config.yaml
hidden_act: "quick_gelu"
norm_eps: 1e-05
rope_fraction: 1.0
attn_scale: 0.0884
init: "uniform"
init_std_o: 0.0
learning_rate: 0.000993
warmup_steps: 252
schedule: "wsd"
final_lr_fraction: 0.0
batch_tokens: 65536
max_seq_len: 384
Each number is 128 + 32 x the weight over its row's rms, rounded and kept within 0 to 255. Layers, rows and columns count from 0. The size above them is the row's rms in percent of the matrix's.

# layer 4 MLP down, 256x1280, rms 0.0109, rows 88-95, columns 640-799
size [108 112  98  92  96 105 131 103]
[[168 110 128  92 111 121  95  44 123 106 135 198 159 103 173  80 161 141 116 181 225 117 105 169 106 153 116 109 118 164 155 130 132 100 172 113 138 112 139 145 166 131 111 111  81 176 152  83 150 151 145 143 109 141 170 132 143 150  99 127 180 111  83 117 113 194 140 131 164 179 109 154  89  61  99 104 117 125 111 115 142 119  88 143 100 114 117 193  96 132 201 110 105 148  95  69 209  69  95 174 145 134 135 133  90 116 110 111 178 127 115 145 110 112 144 145 118 197 111 124 107 137 113 108 129  93 109  89 112 165 125 147 138 185 138 155  92 167 194  95 156 146 119 113 107 148 107 146  78 184 171 119 158 149 122 122 165  94 154  85]
 [134 127 181 122 113 170  34 116 115 148  92 142  78 125 121 190 125  78 153 147 155 147 117 124 141 184 188 202 116  85 210 108  75  54 102 143 172 171 167 137 140 145 167 172 138 137 115 124 159 175 139  92  79 108 136  70  91 147 102 119 159 190 122 132 126 137 115 103 135 140  87  75 135 133 117 168  71 195 126 155 161  88 115  89 143 105 159 140  97 152 149 156 164 112 154 126  99 164 158 143 135 151 142 164 103  99 130 159 101 137 134 117 116 212 120  88 132 139  45 150  78  63 101  82  89 182 138  95 134 153 155 141 165 142 150 140 132 145 143 159 144  61 108 126 109 182  85 145 145 136 124 119 135 107  95 120 171 119  79 156]
 [141 100 142 169 117 144 105 119 119 152 126 108  60 104  23  66 126 158 106 121 116 129 103 102 125 131 119 144 115 136 132 137 115  77 125 131 108 144 165 141 133 160 115 100 123 101 115 149 138 144 142 128 130 158 172  87 149  88  90  98 188 169 103 112  98 118 146  67 150 105 104 117 151 145  87 121  85 146 164 169 142  76 130 125 129 121 107 111 124 177 143 153 136  99 135  81 154 112 167 152 110 147 135 140  92 117 100 139 129  94 134 133 150 113 103  98 180 139 102  99 174  77  65 109 104  87 104 158 177 156 170 147 151 159 117 124 196 174 110 179  95  75 137  86  90 196  68 102 155 151 122 123 119 101 114 113  56 100 133 175]
 [167  96  96 173 112 152 162 106  98 190  84  93 168 118  29 154  75 184 187 143 167 181 179 171 121  93 142  48 100 133 166  86  80  82 148  80 146  77 122 110  63 119 144 155  90  91 154 161  97 131 157 221 149 128 169  87  76 105 136 126 169  98 113 146 118 165 154 124 130 151 129 102 107  60 105  82 123 112 132  97 167 127 164  84 119 186 150 136 117 142 139 109 185 151  95 157 153 119 126  93 129  78 124  84 130 144  74  54 134 150 149  92 117 114 112 148  77 177  63 137 108 116  85 144 127  86  86 140 142  82 128 183  97 210 100 126 113 164 142  88 142 111 130 163 112 168  88 160 131 142 170 137 151 158 148 154 160 128 173 109]
 [131 132  47  64 119 129 168 119 149  70 132 127 147 120 138 116 180 130 105 141  91 116 111  67 131 142 139  96 135 128 150 122 127 125  85  76  87  91 148 137  90 146 149  88 172 166 128 100 102  89 139 134  88  83 153 101 156  71 102 141 159  71  83 117 101 146 123 125 139 100  76 145 124  86 108 110 144 113  95 109 145  40 102  85 104 100 169 115 143  90 173  87 155  92 167 164 148 134 155 101 200 147 129 104  80  93  70 119 123  58 134 114 130 114 141 144 111 136 138 124 171 131 142 128 107 113 138 158 142 153 107 195 121 132 124  92 120 159 140 113 127  85  62 134 151 106 118 139 197 130 128 164 209 141 136 111  99 167 146 150]
 [136  82 128 133 182  81 144 135 120 141 115 133 155 141 132 153 111 160 130  87 105 120 180 118  67 133  88 136 131 143 153 186 117 141 125 168 114 157  61  91 149 109 165 102 101 173  96 111 121 211 152  51 122  92 120 117 108 146  76  91 167  70 140 104  84 163  81 148  80 150 199 121  66 130 103  95 101  94 129  71 131 113 121  87  70 126  87 175 139  92  84 158 163 136  71 134 173 143 151 185 145  48 214 138 126 119 148 163 101 108 136  87 107 106 120 181 156 148  86 142  97 154  92 122 116 117 105 100  61  73 163 116 143 125  83 106 108 119 148 146 115 129 153  97 110 138 126 151 151 136 177  98 118 143 127 118 145 158 139  48]
 [168 157 118  36 160 150 132  94 158 107 123 140 149 164 132 111 106 199 121 151  97 103 121 153 117 133 150 110 182 151  72 140 128 147 139 119 131 100  94 169 121 110 132 172 171  71 145 156  86 142 155 121 120 157 152 157 147 115 150 163  76 118 126 146 178  92 166  93 132 146 162 169 130 145 132  92 124 152 119 104 160 150 117 179  92 107  71 105 100 173 180 142 101  79 161 112  76 130  62 147 100 121 160 141 223 155 144 135 174  92 107  82 196 142 110 134  80  94 169 121 123 189 148 133 156 121  98 153 103  30 118 112 111 139 120 162 191  85 142 101 214 168 115 178 150  46 150 149  80  92 165 134 160 118 141 138 105 209 148 127]
 [103 109 102 123 115 132  94 145 111  93 101 137  96 166 128 154 186 152 107 131 112 118 123 123 129 125 120  90 173  89 128  97 112 128 107  91 120  78 135 137  97 154 186 189 122 145 147 138 101 124 158 108 114 130 125 115 146 148  96 165 156 113  91  66 139 152 122 123 152 114 119 140 123 106 150 173  28 148 125 121 144 139 161  55 119 153 114 109  98 141 221 145 155 199 142 107 155 116 110 138  72 183 168 119 148 146  88 215 130 131  48 159 171 136  97 166 137 200 144 141 115 194 108 141 134 161 128 127 131 126 108 160 124 140 116 140  94 151 121 128 185  54 126  70 158  88  88 135 105 165 167 179 223 114  84  24 175 116 126  83]]